Weights of a small GPT-style language model, trained from scratch on English Wikipedia.
Size: 17 layers, 2 heads of 64, vocabulary 8192, 4.89M parameters.
Architecture: RMSNorm before each block, rotary positions, no biases in attention or MLP, some layers without attention, local attention windows, gated attention.
Training: a variant of Muon for these matrices, 286M tokens, 9134 steps.
Each number is 500 + 50 x the weight over its row's rms, rounded and kept within 0 to 999. Layers, rows and columns count from 0. Numbers have three digits each. The size before them is the row's rms in percent of the matrix's.

# up: layer 11 MLP up, 640x128, rms 0.312, rows 354-453, columns 64-127
# down: layer 11 MLP down (transposed), 640x128, rms 0.419, rows 354-453, columns 64-127
up354 048:418532505464488512497462476491493572537530460576524493409568479450545576609463487603538462456539390489581529407460548535542579504498475494468428598463520443475423519474539539489582465524501478
down354 045:417444455536490456548489587502484441574527457578506515507514523522475545477501490503394484467500540517455460581398486594474502507435546496477400516459564454532525472517434374519555484491609486
up355 099:498517400484532541428564477543482510536537462348458465451470527470514456518569472501518537586409508536452464508583487520470458512584579500462534534464533493547429445518420480591520515532497489
down355 101:591499483491482481482477478544489495460510476575547433514582428462562562571531511465485540402581492490492605492496532595466598478528518487489429457553520554472560516564602494444442476442428478
up356 098:474505492525505500521462565543382558434558572437461634454457488595536527452561473487487526513447407492460516576512550492444485535557469425589410474494447583597442473416487447501377456511429488
down356 092:428503466401497362504564532489514516536445496526527489496508587538507476566460524490528459458517518517506549512534556444504509472525527471457555468566570462422505476508570467439569547527466373
up357 111:470466464418567515540447510687453508512449510497454430452442542434533431521561411480495513498460536504391502539477500517503520496512460536498437492497468548496441539595523591540485461536414579
down357 103:584567456415485535467379510526588373485495492586468553440630466520490577386507545555526473559455512541543381471492483447460499525457553472482530506470566475492629488460569507374560552460500496
up358 087:507418470453484495476467465519421467492455449443547505477559510505551536499562520533485497518538551515481433437579459475518570521479534424448522462594509466520357372589589499469513554485474392
down358 089:536466507481476447534494568499403499481474474519459445516546517524464443536487486414552484436445528557566563514508529625511523452457479539544455496497461508508466439466516429449520445583437417
up359 103:537591604519471438466542435543551478658482552476458461397513456502477455449503497532536574524487487476472474507578464537566501524431559494534554514621570520466598508483456476527488450559601508
down359 103:539535495387490510586576529479491512496496406438569565469506433577515436492583471471455455527557547508459499421494529486544593614532477550419466483510602424546490533540559433544514501480574542
up360 107:464470500459509490470540540481497443488516458478507592517499476530445487506505470470482502322472457451504494535513528492547440427561532488460561367510407551521531496386510482489398522550482408
down360 102:513564457486532441417446548493599493422478503467456528535529448430522498444461465450479527493509511491531534533463462534598477532482465550586502549568574556541471569463463490457523532480523469
up361 096:566486438534528444528493504499528522551418509514557406593578535396416483505468519512493539509513445592399443486567452485520512537546603469482561502503506502499595487511575419573544562524473475
down361 097:530563476538430495551494581509569530469484518514428454534558485547455451429548546512362491436471488488466505570485495564454508557554532482483519509483480484496551492441465403426442346489526507
up362 112:597418437545495486454545531446583487485553471481467525454503487562474605539496513379474583529407514440498510377654586514528499524467473587541461480537495524576538439511441442500530461472475592
down362 107:497522511486505555498529452480429488455480522466505439461576385491503450529526514461459519543522663567485508455576501535552525477521540445514394434519497600512457471589572442455532586470540461
up363 112:394491584482478466481502501508487615544505458420561518513477505432510505509454478555566590447474425493451535462443567452445482576528403483540541489503461513583519469498550603498489447599558467
down363 099:503535489457509452511574561521525511553442547508465452506526511411452515558452430394551572477461482554432594523566599518465508494536451472462542516443586503544542530550492507496443512554535495
up364 103:497429425565478540517556468633485526549545550609490562470461497482529512487510510499546507504486504451499482464546501519604540538541461493432492425450506435466462545543563478523431446488509484
down364 116:482518493483544392536516531521452419564431484429525455553437462514528417442476465549539511494565592577500470508408569537544503574526441480459503481502519525370516460557500477587562471471483501
up365 102:526525521536435423502526506470501534564421594521527496375355413490505481464525435530483441518473516414523477471480507585525540515498563421615508552494476588593516516491520521574494525519490579
down365 098:509480497512565417496438440526462463525517420470498472456438475497474552499409511404434577464505615572445592484511448503398495498484479385453442482399460458478545459468474484467477537536457395
up366 102:527578532450482546516539539552481419531592421567434533597505505531484535544547556483422559477462452563538466553526589558508445337549534526437526451532502596474522518502514532468479554525491437
down366 091:463435510535488461497531549462391490526483513507586509416503346476426473475506504470500569538539518461523402465524436540554549607536464485562518524584565478481598477479465512487588568476559431
up367 099:462477488480533505459377464506429576478550436495444572389496444410459515438547590537499488522497526538501496476562471509551428552533471477511529584465472460558481510426501540475470506525523503
down367 091:484539577527464491418463532528456475512481449535484484502514526522499517467502498455501455474505524430527545544571517528443549584471463559498589583580603505502474546492570447511454544508534537
up368 089:456529491481611560480502543579559540527591510481491500420554452540561539522436589553484497594437526451521484526513497537454496469461480454561583517459437490433509569439526598477442525606538438
down368 092:520526567553465513539469479453524435561399521559430567495447512426567581481521506452451377549401431524454482544532533463554445591543540572551553522454449458556470520385487415491538419476466546
up369 101:546444445509530542536499418504544493568560497443475539523560496533397529538522552606492512551514546464592512389530551514481412461526556418527484536491488532523464498392515490515392518517523484
down369 102:464509531484571447516523497454564402544497518483573479478484457476477518461530586607423488491506564383505560558486437476453478484397466439588463560460546583531528477459452503496486550473424491
up370 108:458454520460467507594559451443596600565403481473513549508606475516532525486442550602525410552448477591525407541479516418549528484440490477494480502527430488525480424539512501564556580601550470
down370 114:624454539482520576438436527507465555421556472536491415567529542559489564495454490508417509535529432500462595541532528495388590465395478421546457462555568430465517506609451508524484463502431560
up371 091:539564516451428487525445521451477598508531505545500480504419564543375478442512425489392490463521539507333423460595489534572490444453487498532453480467399457440519526563470472516504515508523479
down371 088:488483528572489484485415448559462586456526577511369446496413609579517522485541565502429491475428614450460479556549574598550462428534493483539545480520438551529487513535420529460387486447503464
up372 115:490569492440454456467532550510476533539411498517542402503587461618417517479462551480462528390501491546510495492374536516473494567461495466387531479564417557464533453521580512554505498516597452
down372 103:550518513544514493454412590561485468547414413561507431416482479522442483553577496450478513403399505478443532571525548433529473512505493462403479547530491486536477447445467460533540487532481546
up373 087:549461530524434555563486550428444467505540561523493626515479437518490541475523483422502516467572493553519489527527606450522435460564518456512500531445479584540508406519608456505552460510463503
down373 090:448429494498492503511535551493575513552504473519441490491377506487455435528481518523486527400488496515437542504551517535433569556423443490469487420502558551418523619482494607498571484566567523
up374 105:517496484481505561536468452449588439507552528620554386478466528485435520529492462516507512572453429511619490437490556502502557482468476564452465496541537547476530565500541535502521537490539485
down374 109:424502437605427415446481494521467409549565444531572508410485485541513452487528467437568462477503526516485488458462504500559522492430502499436522488420438510493456518431463422508519482424443528
up375 097:554471540470459375476461422503499591504425388536519530462487592500415486479531552511578572430500493382401456487511501557538504533540488452611513426483450531526399477543528521513491612475627514
down375 093:425566513521548612569550464537530458484563508517516510463466432522460457483495494501498507491475429521488465439556503445525455474530465455539576496478425641538574557499464472521470436443494445
up376 125:470486491467470476414530469560507505588525527456359501443434565525539483453568523425536497594488580443446509419539590509513486472508534546589483532426551505545527549567507475465489436477506485
down376 118:517445592587484466499512419492445493563488609581516460462582551392435534499437402509486459524501478485494521553512515450582406457434503460570539495573461433591520531443413503481489458445492518
up377 095:478477466552529580561517476460573500587530390536515509510460581480475526511502457497553464548520561561526430433499504467447482541518422505468549444512436457574487454550498555552455623554506562
down377 095:526464518504553520535443589453626504513488622515453438495428606479553539520508491451435478479426534479449484554475486481406419472524497560419529511492579599460546494467457497574490541461405463
up378 092:494529469457496405539554418498493469534450493548532532492369542545586434495505618571502614380427425470523472503540401358536520507495528480439488501437535447495526516453398514502415432474493496
down378 097:594539531475583457554484545508415541530494447487497511457499445529519480503538423469467340486398522514524570449499483496481529568577430499557510476492504428441511531518512452444535480412455518
up379 071:497576486485550471448422426470519481473490503561488497518549536509465498497492547514523506487353513503384418572458508538508462452489472544313538456471513554524588483585494538471456499465441446
down379 070:519547540477493471585512472481518571493421440423495559471534471515430526489481421505485516414516520498487557474619568415496578471524481421519413553476449413491467465440487540484538500443529400
up380 092:461462511497455559568451434596526521492505523477512465527414547506503457594583452433554551491477510435477507554560504428553533495468548544445453519521480536592439537567465555563430511534568588
down380 093:561433466504528462482555439508468552478522454541491553504507473457472511574475502472601430443439456449458549402461563527617410457532617516502509513502527543456645465468528454393459601576542442
up381 078:517499483472426512531529494530588529489521490486493586602624454547485440469558486471445528471504493505470468503534554492460543474523593567444510505497456481418559427565483521425493453525501457
down381 086:446385417539548447545503489461394496585519490469611460437478492481485400508530457531443515436529449490451526527487504504506485500504460561533461490505612473528526494502447524612499461563516378
up382 076:463492496518513571541458459522442439488523553545543437549509519523489526478509545534588541529510446579477458501487424498527500502449475462423480551476408449480434436554570565498551615524448549
down382 079:456470511481522461468484411502475464465533541475501528473432413435480475490433536473423500590522474497475554513524540501602501535566495599539432551490410612536472516432485472568484519450573452
up383 105:512498494560585612483502491538513536415514422524480500531464427509572406556547449445504462513572468539460520486504438508510499433464472485487553574502460517577526628579562501537457508479510451
down383 101:485499428576532578573474448508503557480442452527439434480525523537509484563512488437523580543529564451477484489493500555514490374477479477498550414453496453496481525524419526446494502455601444
up384 110:486469502522401557595501527485498531529504451394549468545519559554544601458456467483537463480456549528550597578547467506535580481484497546458470605386457526501531408492433500571518553565506444
down384 103:519536438475567543482464434416494506473546498420571544540399563539618564453488517466496417516536508508422474484506461539523548517529455573580478509459435463528521432496476481474515544493538502
up385 077:462470543461402449553457526542551493580401484485490573494430633480516392527468458443562557477500566447452523470512495465451557444477538552382444566522543486514535456493490507520513557506533491
down385 082:638411604443479490485524421595423510473530483424600467484518467512479490511446514423466515426533519352500484502492442454522512537437567461426546520535474543496481507505494504443501544541479554
up386 090:520535423498529527458571552563445442478569481489549561468490405489462491457501538416440568448549472491501464466531598599488540596419447519497468498439451625478562533504540548474425528506511529
down386 083:511454498477424419565481464477460446445460461518511418474504483486468481450458472433596448465554457444417470480482444400495506534420503580550527526515510508477517547546435573493485443461500484
up387 112:548513427470425512503549485467475392512419497525502579452533547496472482455512554517476443408575557483493486536405431475533572474399527470477522571462446498462521581549500484448482506433455522
down387 121:531528458386438621472477492484503496466493571555436548444582621512511549461532516496585514459499526509497505455461416393448554514433521415447458453513450453453537548534543458504506543429575521
up388 097:520483427500569511517538499437428471504518471566510578514489480400520605569479426568477496605481481443428503495548493537569519476437487518559530611470560480471494453567484448508487464446534453
down388 095:492432529489489531569483441516465556448531559487606527526566463549540540565545396557454490493442513434572555566527488428469411452477579492560541489483480467552526453478555485492560485393475532
up389 085:550475492531479562524491483548486516475462376415574398573438541539527519489605497465456528503499483542483553460513512475449633667521495531560507499457528424478502485417530559548510414467504504
down389 091:534388521477484483497488469501479487392522485472530497533513394498563529535568468576466491598487498540535368610489570618472423540585563428493572455457553503572469529463441570513501484505487484
up390 086:585534586481420470483526535476427511507497437448557524537520579522506523676524515576441524524546484468519558542540459521482490516459452517600552457466504452547533486472508478542521477492528552
down390 087:540416449506518477426457550474410501505445555566569445444529505604510553553530412511397362609505511455471477515482540494536528454513438612447526516469502488527501487557459443521524418469416441
up391 090:524463471489540487407487406510510518476469426468577610595513449487454568554498570555479507417471507444583508382442501493538579495479462447483545521520504536643573414451514453510467410508474532
down391 086:543478438494500499516459520347423451559429566484452497443457565402478514427494505502526558517490461490435531394510487545576472450519505450560438500467455531552535390398577470439501512478423544
up392 110:487452509481504494449531516462532392500581524476558541543470467472549425487490477416550503471411450421558485577514360569546478549493518459447507484521441500399463564521409515543448425484562504
down392 099:501529609514529567446555505509481540484585524442489467515439550487515522554511555565511512492526425434576499512419563540475554455470557486544532472464413540377544447510530520400466519585388377
up393 106:452547441474418437446539447557617547431480525441483455585504534461496503530497493554473607432541593485529521559471447490525533513533431516483554551498555542550502493513457473530570589523579510
down393 106:502462559562464423388485538450494395484543473466430522539570497501543532478475591492382452550454481533477491535445480453477455485543515540464500592566396516555446468510430544454525505564532461
up394 106:499616512471539484468445559385485498541540458474521440465489481463436478537587484533526416472528514520521485374524438549561629474407576549554537430505553541502519476558480609584470433540494467
down394 111:426545561533421449460403432514519523563496615487411566556468545465503450554401497551486435535483509565514445564474484554487523537434422573473512530514529598531541481593494475457487491488372498
up395 097:503475545557533545562513426539577574353550521550510540533528452529526494480546516477600524460599554434490525550533475485520564482466428463438599490495468536523513539478512522533450541440497537
down395 102:465553518464483440432342550541462383563564574513421502455401551474539533456505498521398495466420520514540506445490465563538491518540530525523546528527501440439402453504464421493480416530473435
up396 104:454513457557505378478487500565535535517551509463515497528473471444515525407456510493394517495514526596443465497530436547498577430506521404448460473483502507482469518461583467481576401544481507
down396 119:497544550518487476411432527461416506486494551461505418465493548416432508486552459451528533444591487390446604463498539501518469508468523484481573517492461576423458444485442481607566583441468531
up397 107:551524510524503502534518438560465561566564446527468577476446494503530507404490558505522532637523495443528531418544536579577413563576598480470472489500492536471614545487488483516479470468534460
down397 099:423462497557422475524507542459440407504498431573547468469521549482453551523519489534498488614580546527501572522539522409480508462415455541527417548502531528529486466469560525541391503535468485
up398 116:598540487590412569494500473589595537523567450501517452557531636576522532541493512422518501462523650464492453499463494497404547525573491513495507507465474514453510480465491515477444514542453466
down398 107:534463459514519522498530502543579599493508495443537407497480496455543473471450520453566542479482407487509566465479343467485464476401510449535521521506455390493496571480492567485435540531459454
up399 102:447464467482418499545481493507571486515430506495532476459506391468507459563446553445486452508534510479588459479593556506552454453391536468616409578504492484492535530476488548499514556497552468
down399 098:502482627517515553588403551576538517481462483550528410514532442495394587510515529537449436483460471473511452499540534505495506552522491442555530481455513539562507513569512517480387464463506461
up400 097:509515452545413408538562518558539507450554464543523536555552509480395637439506489502598489539538482457480537501490486524488541487496554563407504436399501517469507371481510525507423589459580488
down400 095:463489495540549437546471479487563581518571465565562537470540489509549473445506614455438483455534461538575535476488447583534445525536518511499436420603485460554439508547485595483509525516507471
up401 103:539520485554466555495582424531517492476489457550596455508502520536447525519463533442545537525488486453487484526460380574499502565532504499529502459470487515487539484380450456484448516427513503
down401 099:426510466468567552532555434561556533461547544456481522510581562493572439445410443566492504424536525476545539484514562473475555487554545495444431489454508534441463559542479591424569493450511534
up402 093:506483506450437474590568490512468408558462523565455497522450598468494524495523497609550486549521451534469518571476534553458521558476496422542523539487468579526577452519495480426472482476518535
down402 107:432536528520579550503474487525547481468482423477423496481455482510565546471496467500613487488519466492482499626538513375471439452428555488582574470419485487414493464433496457502511576495545538
up403 098:498453525459545474489502487549554503448477495591553604511577484466550486458483505488495564453555557493500486470475539571548476491566612472473454539448434586426510484450583502500512446501475368
down403 105:505624469549484416500517530520440481469552573581619384554537516510518465487488500477492465476517494564373534567491527513513491583469524505531519527482607510527549491628539489513468524458504611
up404 016:560435499495536520591510399481452435483548484506515561503423523546526470450531436475463563523512565433442438525547524524431523473555582425500560425430516396534560502557528514453589447562536417
down404 007:539556514523488559387559537449520587463603543457466488458449508553435616502395479527527469483546519589513556435529408444417544419539490503462412500544456529525479571508492436510435555506555496
up405 085:513479488538541624488521508498563505546580511456461497501504438549411609454458365435451386620437413516423504507452598557425568474402474474459554541450473492525520564478593464505514524507505377
down405 090:600491459495440552492394477472538504516455416498453415500427517395505393433508438590529492444491592554602561427455449457476405512560510485440474474543497522514477546591484517505546428586462477
up406 108:408473452432530486662519535570529521508455563477421443353436602512429545599552474466539472535496505536438522420527522550500477487458409476557471459491461508501365559495528511566460487492517534
down406 117:392521626503448569493498486484529454521504547501548504478561504523480477473489458502577466521547535497507450517499443556504471417588498455425477471419501601490568537426510379562489460574496502
up407 095:551438564443485384523467475556510461453479519611502510559424514479487424483566453516527420459537569405576539433429545551487518415537558572475543545465528631474473510517538415565482436498445489
down407 100:499494563558470438545462471565493533483510578558523580519456484453433449544548497479456436448448549560444502485580515570459477549596526477669502493496537527578434569565524460434517574493585550
up408 101:492509569517509576413540481550455464557591468539537428466532590513451479447465407555534507499450500542470459443553502564446459409529425575530529525437568501471637539435508523531489510507554573
down408 095:507443473507410508450471516516510523530390471466392496541514493470479558434606463492529456504470384457450488497395474532534482489537534487533442486540475582490541369432555489460463507613472491
up409 091:600500510495469417450487556507535526560444420498463515441487518493523527422524585509532494605458525570436505509521514567441453447437524536462540516482543519400466562482458476543572445572481451
down409 094:585554454464471504516495467442544512477420509517519589501516534489395469502558464420500547607526463446594546436503501455507444529598411505564602395462510503562462482457569575505518474425548536
up410 104:549447496487518453427453465539511561549555521538492399430519476527526546507472467504470542414482496523549512534512592527515530527426531505507459450420462510464519456532476443453483487427465544
down410 099:469533553572496456478609544495489576654547442558514487485400476496555507471526537482468459473557462454544589456415478504576490405477469542560474533431495444486475432481498554387496523507485416
up411 109:519537464504460525506491480487464508588573464442451564499476522393554390539561432492494547444495435475472477480442423476507466479446505520504481402506489536491557547536540530531507437514508546
down411 130:598535505522556473567447442537465470481515579536482505555572500504511590406489551564536483484486505543560577515529361480459526532470519501513469552475453431618483557517474522470385460481485459
up412 100:476366475573404451605492498498537523540506582562477517575523526470507440407543587497482607488528514498501515531495539541521460561502524409527440387539495465532537521446469549485445554520497538
down412 085:473517433532420526358513518491447483551438551573497511530419404538459455542566550477532490526518427567623475486486500457550511463473553485452523529482504528450400479480519556480513540574434485
up413 102:458525485525501427544502489451457509547566343579425535557550494510442479507479500566550509490487499454574553500491480485480551530403569457446504591517516401562489548513585402526474500585542626
down413 111:449453497483434435402457515438474514578531544502533438460543457435586577543503555511513574526496456608591527569588539405483478574512514546481514520632544525544430525528505524461503520480468580
up414 098:575424416544465510523523479561496532491433487519539498584364530462511482566503464560457441549445487580523541443524485488393456443568483545451518464410464465524477456563496519502500463503449500
down414 095:447654498472559433447525459482527477438550506541547507522461472544546540450451490448579469526503574440482501476403488519486601552450545478452486487468558432409455519544412472540541418565465496
up415 103:562455483540451486517454482459509494509505459467518479519549445446443453464472535427593478419592523509515574487516501433484536517404536396497444547509524442617516450524467548570409529543486592
down415 088:476530646486552516486453520572530534541426511538502446510519515492470597399546486496523545497456525503621561483505578458555509471553544492504447502462475512554503530561484471515517532471468542
up416 095:436504420548423469431535525538551524576586503510547530520454452517449512449503407401594510548477576545512619472524513524536507452499495504487529551483466533519512567452581478524456487452527608
down416 091:534511492565502450463399450472475571526494519540500449498535426549531494555413563533571534524531581530403478502533409423456480595547438402463461487506533489559510518405452519472437521574441476
up417 093:461512418492492452473509445479503461441506520483579477550499543431534479448440529596580520560512499421520497489465479489555540587618444537487509445501429510512505456490506576420455564499571563
down417 087:458492502390497466533474534530507551509530501447460500487595562471436384583458490512520502402543469492488615496539487426577566452606584528556592519450486524577496481436416465505426463392535510
up418 116:492516451514541486498434429533408502509463571510615467444434466570491481532523433547400528478417536474600432500491415505530494563503494533486531388439471581521497412451585562573530469502569479
down418 115:505452439631484589383396500531512502542548499544591549483524467475494488471424524502460454542574563408555555469435549406538487411409420630532487463464481456508537471515421469526594515409513499
up419 114:529509488470447554495467472488512514505497426548476570544477463534524444436581513515574524432555605523436442451433561568489467438481601457476620484562444450467605529503559551506460532462488586
down419 115:388530505494494508563561587542457434517449398507533455577523576468473511534526447594500506480544497508487459508558389504532488503474441445546546494479564540481493477489441542496484473547486460
up420 113:549508532501435519518516521636433549521476541524462616578509523505453491528552568545510497527495470533500547513401510465557433513477617574446533467481445545527558479467454510483497458491663451
down420 097:459474428472559588578433518539460461492530502471507509539400561550489538529407542572440427431456498459489527510478449390503475514510474495553442530400480519496541558448480440495414469476525531
up421 090:496560439499509505585580514493630485504524552540492521434514543550558465512448537572544442463475575483492453539548556414500527509553528397548565513544415585470534452574495494510550443520530443
down421 100:509584543535526556469496529456477536494517554417563458430509533514521519443535429572563421488455518555466424552595504517498510472550511428569553440509378565431557498477585579487509526551478495
up422 084:479579495470497453492544464522541409477653538517479540483534555534467482497498505471458527333521453511547480494519438507524540529468463524591459517408477436428592546535434518507604531444650553
down422 076:565459493426491596416558460490496489449513467516456488518422505442431603466478486484556530480506456506433549436572440498465462505501554557559543506504447440468452491413356499475506516505554490
up423 088:482453479505448445474481448506449492569495568540446477626513509507528549456584514587452473482541515412489456495464529543524499569429520529544398576539448385466555503527429496514498526477508623
down423 093:492526506573511427559510582572422502496477521520492551504564533457575425517537532529520509516519538491508448588477449620541486431511414543559406549554471488529532538417531496570472520531537534
up424 121:388597427544502572610538574476520450528475517613492463494429478529535504537505566483459447568510522495462429471528588527590482540521477433520527474383421516394516428537509616467518405518495437
down424 143:492605440508509541431508490542418483554479524527556433477404497458594446508481479589557408511386611540527466467583588499501521586540500561535496486477520504457554503614488487448559424459518530
up425 107:515435424479464473518564499480577564550529466502480511476465520538493462657447485452456481485516483483515482394444608550503506459533474576473556421456489525527486459568440431503372487447480593
down425 103:559561526458510528599478411517428519528502501483534488506544426583457514542485462506352501476557545551495486485474455428430447523503493525489437398580479468501423535525397513502533570414587545
up426 093:585395440586517523546414468506507564515503502595581449517468433504463501537498488508554516533523503476459554534605545536435583466564450407393474434536500521466574447519497545502395350530522451
down426 098:467468548464518476453558404414510502456538419397548515417541453489571542490465363535559456515532525469448403579517563546446493464488477442524418553480508506522510459507511373418479532523511548
up427 088:518427535478454517553502515472514577444569506529447461529548487511507490507494506474443443514460437526471325500562499497456494402483620473519510418504501498559413551563440483525520422474471559
down427 087:358570443555479488441509482415501577570521486444471466546491506490614546534454392448592530508630471524460523460474476474463544497480523509429561515523523480527541422510439464553520507546533515
up428 113:489505539617460508528558490447526517411577455543540484558603494480430504492526511498544529516524456462479565415502573634537597473442440481503489447606410434504501492473489579513417393536435536
down428 111:518531504484580465495497520548572575553510494420467579503513488463534491426472464478550427443538486528536568564496448444502475533521514536554502420428411386427412506485444532419596480587543566
up429 095:466504469491447488483489441425574470538488429496492525460552439491507431393494420470582443500548427533462508622567567517483532464485557553543488517440540509508467509500565593452508579511516474
down429 091:505576560403460496567518432445466509400521440520492534481604514448530476450561503533524455551514577537472521496466477486481485533499459507544501627478573600525487449497474481448517509422545472
up430 105:394539470458476485486556420537620550515434418409486482516481543469497436443395455553405463478489568537552490406504530613537500489547550492507447475492521481491497602461530505477487486578543455
down430 110:508494501452492505456603471435621406509529535501558464497534504476447499511507517479509479483527373447461454430545387552531532341429469470463532615507435525472542510468491472505448520428428555
up431 095:410558484488499482508560464472524534539499534445519480502507492444457497467508476604411466609410541595526401487526417508574427550597442519447561493518450461476464443597539592576473539529555483
down431 103:616486464564505470404526436487436578539520552548493490466519467492470518558463479438429511577557602454542483501523567568416532518451488480494535543398444551558537561526483476465481443486512511
up432 098:441546442559435511497516478577383538500390481495573599504587569477502465525575516545457460529542511548456470513483474545599470435516435486512615568543458509579451442557515504444543498472446495
down432 097:445491490567464495439500494503525506509536405486423488482539524495468476483488490491566396564524470506637491533481482410497463335534487463551558467489495434585536530479523413462498480530417485
up433 111:370492520473513515484547473523564481460590500452534479530459513509477515470544424514483483462495532469459554429451396543499402450608471577453476562516524571461458467540517559587412534522492465
down433 112:472421431516502524479470416455484490429530493476505538561515492502495490518471497436530525508506438498513604493452533543444574514594506346486680531505483530471531519527417537551446453518504504
up434 087:439441462552520451535554525602529419563470559447525452550538459502485439463498594452536545515490428522521512553561455489463503495391505504522502497459493473535597483592472536496533520548517468
down434 088:543560430459467440523466597594550524470489392524479528527469496485487382537472426423584424455570541521545460449537503500499485469623494487496552529564494448568441510435472495552521440412547437
up435 102:445465572548495417512499439450490569518517488545446514485521446486512494473472478538475543421557520388438450483561513559536561513425501363493481529524420576511433619486399519443531474533484500
down435 097:439630496460521492442520499531492544521407506582471484586394508510559388529491523506462482495439458572566441496526394501496563462491487491447556430554510509498492538499605471514460501523488443
up436 110:465518524496458514594439547567568503498530436536513543486480684531444521459526528460552511409554531502484445430566451423545422541514487464477512466466485518561413406490555504551414450534453394
down436 114:547506526539468556608424515527494492439471522453581498539385485526444452517425459444535485438501581491536469501503443492480499499552521592491431478533427485543548580635501459503520438497492567
up437 095:418511481413474442562513445434525582468559577537472525480400506479481488510500461453462536556574464508542508531551550562491563415439592554533496553568486422541479456444556473543573566507467594
down437 114:340463607486505516489518456419535497522458521478545466490425496474569517556502489461540526433554558516542402476488462462437442492473495487538492550422494494517583542603425510444546460494492502
up438 103:509433490484471528405530495470551486470524507506526564465547472490544488590629449540533548466462470499519432533550540584508478433523466544527473464439591540512457602543497483508355525540560523
down438 095:455576469434478536504452564472436475543490490532533475401466484521528518487524531489378536393448563528419537500576512527524611425473436476519615567595548457504449575545469370524466439583464444
up439 108:607539453563457489508633520540502493503495476470508534473547482469424488574564509443467493528510420466538462511480518520481475525519462519547529497479528496536508486577545504537442445447509496
down439 098:601521466512545397477480580451508599480497443516493531530478534465475535420567533520621483498525418542463557469401466528582524405577393444474550489476535521513489536475470499510471460512493463
up440 100:428516464465487465443481551444454495535501478412439554459595483502503454487498549485461421540492530494479546439444499520561467475409443532554462536505531635481361519520536497520567483419512518
down440 098:540472521460492390571588529433423508514560499514531473590527536503460502558571502462385444456558526524469580563532509444533446458509534433448512466548459493619439463475548466487517523392484504
up441 103:517469481445470508439539429394521522504495489417453557563437614437438547446490458489409472583471574462502434562469563492529521453426388616580484509534486453618565461533517506643528549501512542
down441 100:538490485535569535560506448477490462447451431549530580477489537504530484507526572538519567509469564566425442530500476449478478472499433478552489516485394411450563461534408482512427462468416509
up442 099:526406442564509498570520546451484570547541565488502506621560464469444553489586539441543540455518492444490488531552492470514497468467517489574471492510530638548502477446523453488419456517535567
down442 113:426563449543540511498494544448571552573497501482468463521517552544579493481512517428443548494486403556509581605555472477528527405395463513569552531518445540475405522453519447515481524495506569
up443 113:515510485551447519523446516456467548467563560550555532468510512431496498468494506412522566488551538515479502550411511459591452498537469495454473504550448415526566498465563575579485435585480639
down443 107:468576460426567464447490509490436351520520553615410446485459466453508511529448536545465449502452474572500492527535490536550468592491451514489456465476498532468590460476512590551516439500391536
up444 083:573472366553495435531527515484514463445520404524441469527530522459429470517535481494484532501568453371519512514521502505539554507532548444427496415556458445416461555465559558484468496447464585
down444 089:561546579485483507440481456526500629425499516382470466524606407524484521560506547465481492614444481525586522493490522599433546480480543509568469490466555509517460426523516544513418490580459426
up445 093:484497522482521414524535455544533580566503466487438529507491525481507534548506524490512515456433474499506583464525549498578440537482568482491507513520563493469432433554533494656475470523477538
down445 093:530502542485574559458487496470573592539560522435518480428540500432497517432544511504483446538545410443550463566490542522440513583473506553520485523531569449522533504420473482572563532517579594
up446 099:519496524420564424503484526531446608509475549435471663563551502588455509423482461466509563574430502435490472451620541537477534481428484412460535598423470482564497473473528503492463500443533481
down446 092:529508545486492555546446499517507511441458486409624458568516486510439520526568528337502486537538540498472581547480506500464455506547404541648485508556406534520471540509507533486493444445471555
up447 073:498520491449509485555533531573564523478482539493445483458434506516547478489534483388537510419561481460475530513420544449496515488470450460525508479579473448517465565539533519514506483470506498
down447 082:428591471496463500447452514508500471487442538509511524518447547487553576554469453452477517510516522490451451491412492454418488511554541495441492516419447519541470447554461406565568460508538481
up448 111:433457450481536451538554521576568497539550421439521520474404531474536453415491608552533560478535513497478548479566439553605498480510569463470474534495446535430505485577470571509507489527444468
down448 111:506517524494402567511501558391459511557512502536514491516531437453544435365528491525504585520474538444498530520485501434461535509468414487498562546481476609529466492450550481409595507447555473
up449 107:569436503480539507577485500571559450439490526537458452451485576465545507447479520503550534512519453433478504540486472554547461387430552511513499518509480500482460548538457548506484534606499467
down449 107:503537500449533429465555403473448439492517548502508477416547466472527515463433541502512543457516572514507466512452505593431509511499513412464497468552529466512494575549468531440435509476614577
up450 113:339499505454413489477479454427529504456455481421554508435545471474443513466582555430516506482469531508461438467458458537440541494501402497633477430506509497516525529534454503556537485496439469
down450 111:626484531438432461494523406520469481488378495551589477406452445510511512499565514500487504581459405597406525512494524568622445561535531473509531521509536560475541496541536484397578492478465448
up451 117:449543467467491500452477493450506483534477463547429506470414500505442473470539572445499499546502370502472432504469405553435600539427472585459483582552533429478488518464574504504515416502449545
down451 105:468609500569543492485461508484528481511444525498465601501476502423431538484503510464459502498415510532388479459492494460531515520526523550463421510547497436513382591491463492494544450472439509
up452 103:513485435471402536553565463466461539554521470447543583481536550466526472463614514542463539585495521625399520506576480579458471498503491494539460500566484593594489501518553497384472464510458382
down452 114:367530493465543536495418611558563594511548524473472579462567468511501416581545429501515545544511486501482516503543456581537513455561477497611552468555369558476428510506490544508583546433491563
up453 096:557465515503485535545510479407468475437465515463470537543554544524505403552495458576504548490427587436395533557496516591502536550450500516514497578438534470479533522532539526517466531493486479
down453 120:443497565546484565474528521518492504505496496474604381448499393437553545489508495468549492478581500485480408541540469455468502495525605462519508509556568482435513563500513554435525578448522515